Weights of a small GPT-style language model, trained from scratch on English Wikipedia: a variant of Muon for these matrices.
Each number is 500 + 50 x the weight over the matrix's rms, rounded and kept within 0 to 999. Layers, rows and columns count from 0. Numbers have three digits each.

# down: layer 12 MLP down (transposed), 2304x384, rms 0.129, rows 2101-2132, columns 0-95
# up: layer 12 MLP up, 2304x384, rms 0.0665, rows 2102-2133, columns 0-95
down2101:600472486546532472415472455505505419555511536573474487568521476487543509467491544439573475531456437492549539459519420575507502590568531450481535522564443438379597453471516505515504547482508506492548560511402467498507475564569413513527546505489474471510503534459458459480496569588531448518
up2102:515431472513489479438553541432482541513490429540558501528472557460522482448560500537450513595493491515521565508491561464461505437388498515552499504476540462532509494503472570491493543553544469545542534521538521514595526469451505464540493459448466566559528545508555563472558500492479442514
down2102:544510538497413498526423469439500524588465470509498579510453519517583455456552478526561487452582581518422444544488484517538427463566506455525480454445513571478545520528561423573547584535487399496592482486476525480513523531578521473510472499474467535484544439512549432462525474462472485509
up2103:386561551461503519502521483606498591490463553434463423557504403546527547541584414435515529469570485489523476521483547511553495448468376471437432423473301560487442518505534421492564598455540434501557454503540527445484570511535379538446460474464520489523404624569489525515555469490560408442
down2103:563586526494552549426472487512446578456488472528447553498465459593562575440477530560527547543486390480440474422396544507485459565598509426520591438426454513453490539505506492543493467526512416442540505419485459472488512545504382492537453647498436485460419503429476485520547583497496462614
up2104:539489507478491491448626497406513556474559531501477559485518568430527489574518495524502526502517602473511596538572468447412511530493546497486470449499552434517517498432439456487560512567465460483509565452485538509511526481443567494438544468501509486465484474471506497533509500549532523471
down2104:458433487441575555459381562538443470511480498547449482493536472557436402423462425459458463618563436502484459538443446602582478537560458518489462514519438561431519523536541520529506401424538501560528456557524435507455518554481559521519517595479495449498455516615491515488529494453511498559
up2105:463477555501424593606546524613567528528475507506488551542544469523539598469415578474414482474470493527532514496503525514457510566523476520430475526625514495461536466447467522468478534612638534526485516494446502585517538531481527520517540544435561456500496461487492460489412385555513458452
down2105:471543442481510593480505512497545575458533477475477487489506424621514567571457571484485517504535505580452364447560497560386531473501562563444456537506555574444508466546506505554523505500532521458574454521435457457568484507550495479468522496521560438512525431475458471463445542505448529473
up2106:535534591536532469573472486431564509539549450500388374369520494557471467544451509493493409502459456546501466497612525566472497504425448413556512475408568480457409545492575516460468478476608545504594548539516538469497444446483462437499470580528488509480485544548548483485509529468512453512
down2106:525452438467449422563598470525466527534525557477531537477542554477612509544445484418469501512508559460498393433500455453548428555466432577454436516586559361388510570488658526520492489495513507474564514502538535438516586437531510602581415530522511557453543484537532442506492424416529433478
up2107:544442504457482449492540516608484510557495515512415462435506504470535534443522515477485435457496479571570535476479486476516521434473446542442517602529484531486511514566490573454530543521586554482553575424500608499495427551516592507648552455553490471481555471471532525580457471537474471562
down2107:547524523495574545511485498488470429547575545573598471521477520527464473594456532543530532471623477472553506451636533523491518476500465488426494517450452515414497489472549544407484406487480538486577469497620553541588579578562556507544497550584514533484500481527541536531516600527393438552
up2108:547511541499566533606532559436496478525463517548478476519584597516493609523453572558429491470538474495513412465533474503545471450487479451523435473434504466567464535572504476498532577486535560485542539452426541606493394540546500565472520505495463487397546518412487495507530500493530519437
down2108:552593540499515491490487528468526505532515551539374507515470478536632439409455430461526504417590532532527449502484380516584485508459443494558500546531489509582542546473509493473455527489473484497557544515492511525490527493441551545478443432480491545457519575467528552502464483562489512470
up2109:556508459505486479545456478477574590594503501497529453591496525425476654473593491551486556555570461554518518506472540480503430481445538486505576416392429399476414502442488518501463514440494455443515516471481479448553534543524520483599545472508451525514482487586574528468562515374473593481
down2109:505594532529486459546500528522525505449456481556419491439375398408499443421500565509471489480485458448570446397498449492546517573470371451506579534526465356550516535385505466466502427580508409545419454472541539565570464585554496491492464482510462514515500518525465530543555504538512557481
up2110:628526443531505534523492495398545441556444569445474407434528505545504590413497462465493522471480541412642546461562544489573430478454492481474455619545456492462535546524522490467571471468488494469468520505460547491535544482424592413603553492603479449456481502469480490458602438492485512501
down2110:505571484479601468488527443408549581544530573573462510423460528480516549460517515501517475593502521517533559496566571516473491459559517477573542451574475529474507512437418493507572454539498467500498564427421523490542551528546497495442491372523486544471486447570478490394465560489510588454
up2111:540549522502402477572511451521608491543488428610433484553486460532336453475532415555634410492439519451459497525543495564452556519571478434537445523566538483485577346489590483571483426559514455428532361532570506441540425529491468536517508439494523552468533412513456535457496503505407388491
down2111:538485555472429523493455444560505512389461571549415503462546506549498519508514501467572547448423437478447443503620359577485444516507448462512485506508489509509544546476566475530376489463487474525444435501549517439498523447540436487556419505566465433457418449449456526497502506506586463475
up2112:592419441412393465469485484481475479479418464456574557514521528430460459436532432405467543540443503393520520475489472495480478474506521469481498486509526552508514489478486536517461454463547481547462491514545490605525446436491537418488519525507514545489530532543508440522546532458534479489
down2112:541500549496541437654571471599468468406479525420475533521532509485456527444499402508474602496521471490561507581470506444477460468507460522581424488500557470555479473567477576493462472524413550409458582492552545518520477410511537522472554437493459567481497474445539503460516559477468441448
up2113:560486601476562550515484484430521576562425522535457503459530494564524430515474527494465515516499475506481554568542450388407517449501459562492485454475506462525456466425463465499522486431519554480514471541475554459471432454536559532610465653491492559475498481499532492539558555465516500597
down2113:540499480565536529468510449474579497529462547475566490517530450523609480460472493523497562495494492514468459462536381507449553437608614453521583475435546471502425515499488440545550587523492548532542506389519479507499482458473536480619575501525504513476470461385456489387486595417490510485
up2114:492564514406557505552482483505507438515408504471510527540471562533563488472481464533479426498532474520505615439534648536578444521511538555551459487491481505481410555510459469487428601540484463448516494501512485485532627508510518517535522463552483502467496553514500505474513481527533479530
down2114:391522465457536550437494519506525505576482660497527477443441529392521548550463450491429550458536500426470611470575483408517531510511512431536519522506612505483475463505526634504554484519522456473481511530465424414483456466504480575457505544469533499400559557589475449452541542439353482485
up2115:481369464559487526479484461469489480468509642414442402509431589522464483438487436558516543462515504531426491498434458438538468488517432496532412490528447499651474502584572515517467469450550429487540426530515581550505534437526542422442561516514531571486491454579494562465564516506478573537
down2115:556496531586463552532548451492528462498484521481559476515399509549417533414537395592523484399437540590357503555469485443421473380500496392495480464605451396496541533464436449496496541454517427513402466529570566552411490432514543492442544398522605433521514490500501466488493467537467474435
up2116:431571570491485476542588503579569437444456481502564462592486540518584449534523508423481504487545577533540528570526455511524409498518409524428457460521483368380409587513481487486488482516520499421474522424484553497516488495477586508532428511402549435519467545519497481473531569513532535453
down2116:410534495430436547572515527424462537435489559559521520512436437477557517499577517471376591514496523451464525525468481514506552424468507522507464507534470555460471516475638583461473509560536460449489446476451466498552483510600517571496511488504530515533521589655556570363578553553359519526
up2117:535569508476445578518434449510525507443516482479472549495498459435543597451510472506461499438481511505514396555532485573496545466509492527561477511540541527557473550497485471537479491496525504406533487490508511408572493476510538537473507437527513429397524477490396532498479553449497453535
down2117:467517509518517446472584492487478498527500512501496513470474459501544446560605578567455494448470481485526607542420539548531492523614473600524509559543417447415513516519575530497494516416495460548484587447503459554533497511428522416528549426458490459448440514566477510464510408496519539565
up2118:533534488489532529437504443552435487527576412504476546587536523418543493406520457484541464417472568509455473532504498557455449554546516406485538471515488498485475508465520447527503517558574439522511531472499516484427413569501528490579466591476482525545556489535423512604489526496505435463
down2118:549481519537537487431434470518545456483454493498464437488527592509569477537542425537553521474490529520494485515545484524473450398518507438520423519514466524504474534501495468485558517431507477488485508485370457432521465522458492482534529502524566399488467513587568531541478499472474530511
up2119:475441489504422557496474505486572501572457398455521593464539452539481536494470474571442503541508508395490496557460513546531487573467572515520506435583530477568493395507470505479556623454450569463482511569496461437455542498444604503537517584606454503462539493513424541384455477507484420461
down2119:450508484502477511440434499462602491594447480492464533447534472553513542474556487537461599559524431432448400476498489497502508559535539536445588518528463463486449482526455502475602605479504531441513524512487560534576479552577512499516489457505556502452470577421508547482387447582521455487
up2120:581452536510529543594507488502545500430532490562453437580545514508532564540474513547498480475450611425491470448458471463493450556535561520481600527412531499488478536535532445519530508489498586515539534480483523468478505531489511565462458508441420563522445482431535552481469438527498431508
down2120:538453443522538463496498521439552563497561497489458468519389456496543523449503525542483447501545556498465468550595448435459484552502502433381398544469504470504557490489494463526558557385466525421446422459462577463581458549460490565417440513489547513527430498497579496470481528546513538573
up2121:454496444468486536427404535450554562532464488552617491464529486547505569498459476519528472451516412546522562575561449485499522451458563485485537518561465467487467445480498426463506578380381474586463456474510518484462497585521535470490425509535543482509488594450494460492533405497417611550
down2121:445621525517516512550545497501479478494502471542516423469457566521524532540496442443525522490445508463457453562486453416469567500413519488506514545581555538466456532526566506596545432522543497484496485569529501540508471498541453500480514435502501436581524480452427465482489536576398543516
up2122:492556484425539525435608452511422484515448361536436552553523569470556517477434458571547473473440539539521524480486563545517499524479435544534533461536556504481435491523513539470531454594497528457472469527517548588468422427501555452472436456539544552478540492528556510539445526416453556530
down2122:524423536514494552526500471546464529489452548498523491462495459480606533432542491507440532468490528464466528490544441530506575532488480358623490508528405474534468507546524556478563552424534528445527519492470507372485520559512493498448542529438512395555560503482470511561571533564443500429
up2123:489512498531402515551450568556441462487433448585494453463548515433501519500463471505510490346569559433525515496432490517534485469462523540567625548574489574506538497479426557557451539511499461621542471429531518451468435380458541485469462562492522525419492498491488542490570447460459459473
down2123:468648410502474452485436495522542472610487478510492519444546570529471515551510497491485455513489595495513515403489366576522530520565495534471527489501416498469417510478586478568499513588499372485460503511432439418463456453552547525525467514475503468509503524425514497416523453578442495523
up2124:537507539436511572472485454566463465535525379521662405478476403454434518641527488449528495533525489467492503442496490552445482594493511478508546487536516405580463536496528537568485545574481467480450427542490611490450414372463451423487505542498511485551564488499496475571523488456482509539
down2124:402548481542522517505459530486410455397563410538528406560468533441389513417484600510405458431514513595475512592465502597511514615476531445425566452550480458476505539543497674527521503544478515453545468560595488393461612427503520410423400413596542544466508499489524521567443547438484385632
up2125:566550522482489549510462432515478493496598539464474458456437486410540485604544496547475510532454500521518546415519444462504407528526411538483443570427557457564520523473541505548475535492480569526495524460417490467528548371507488506494481429464533382516438504495600498490559498521530513549
down2125:465515488506556531493497435484481548504495553515499418408511516579540508412485567520472475477460508476405538474568504476458575514504558419496472515507462488532532522496526494509435447532472571529453611459437516565497414515511376489541550542407477444581580498445590458622546478360537531469
up2126:543504555484488521503590587553508563541454436511497492431559503434556440440469547434445535431478477422539543497488573482457477473590483441556509456463498538525520469514472525475465493430482444506434430574558581393418367539572578450528463516449526466584472470507577554623572517500410471533
down2126:611504529502481483509488600489536502548461499511501501571493515577522491521472435601396415507385534556409519455490528540569558510478397502447397446535497519449567506599438484431424503408452534503505509572561518466521452494431542458516515515483500475575533452533556471480515446569542475479
up2127:555518546559544444478499468465484473488479497506541450537526569507493493512550402376479519535464452469450506459467451345440498512442584451489541514537484526515529503470450498474561501479477577542443545535554551562472448471517520520518464541467482540409566524495487502479491565456495542496
down2127:486489489537451434550506483497566519500564468510509561475495436510538405577485451472492407502493585643500441520497458512550459487475422471507492437491522470507500527488527430585510528418540460437520557510478539418523561465567560539566554428485476478612455544435470538478474460501501520462
up2128:448526374521433468477517570487459468464479548481547518417439516500530437521392503446516491434500522473453587439414562572595569530489453576609628539549535528467490432511585507479508584480484476497576464584530538462608514458495512546460484467477494591509434520486547597470562478449539501622
down2128:521520568566525479513540533415506465544593507500482516582549529422511569480425491548567438530533518509484583442546428448446526494534492564500487468505556454486504536457530444503542576600481463513481582513526498626531536500435522450394508523567444572548480531496583567527524607517492533548
up2129:517549508485445482472490550541575382453502524517497459532476627534523459468441528509549489584495541499460488478481543435500414504439526429484473616523504465520557508479344468440584538495458516528546472436549492536478577528462501548583476505417527517494448486426466541531407539477447502426
down2129:475471492429468542441470527546493455491455530495482550513506556467583541520431461481537441494546483567462611444491461547625520508572461492541427505530434453512485559415454458437508420541492426435461453433536507508461532469541547455519500508528502493537516430442513533456421556507552576623
up2130:465574492492529461519536477478453451560488534529475457523446527422573522486526441500435541531455499500517578500479431526523586446532447505519544504454436460520486427474532495533506481498454524497527464577633594474599464573434505536510544489425430419527532558460501493455441504537544452515
down2130:469520498454540484491451463490524431511437515496530621445550526455444626450413576509517483457550535464492491480426496513432548496514464507445492449405500483556480439487487536472523516484396522508455537419385474535556535510486480594410425505522448482487498520545561527528548563557580596528
up2131:442446527573521477506448441513380524492465477506586463499497459543433583422512509546514482505539430499433433568535482441613525453523546538462533453551582583517555416452467579436417522552433490462574561511431512456499484569452483443512471441471489565481513592494513474512449522545511515511
down2131:499415500485504535571470526536511530546493524467438557583491412466381482469537527578630530631507590572507521567413534476493506521539467481531461503553411435598474585445452519517459537425412561480465521472440600502505580565484549461510488440525552533511398554397483566487477440421585499553
up2132:489509541499453450482496521567502495522514497463535532507454414515537572500449489407453455438488453489465526547581554558517566492467493479469523445476488451473527500439443517448592407432515549424494494465544442452452422504539510455465530546539371504453523464516469598415484491441439503573
down2132:514479466523516507511412476538427542562473446478468454461538459525616413524497519465542431566511599481542457458454464535560475440499429529461519495440486476519557484453512473499545436543390546537527466502479534518393489493474536481517414475435480523550480423536528522505699611541448527472
up2133:448451564546449486444598482423523472532485504495471506602514568368474436501528587458529405536541434482537635476486518520507492495531526434529535447414532519555581594474503498524514621518549563466462385502521549497523478469519445476604505478454533526510522558468479680457472359693509605465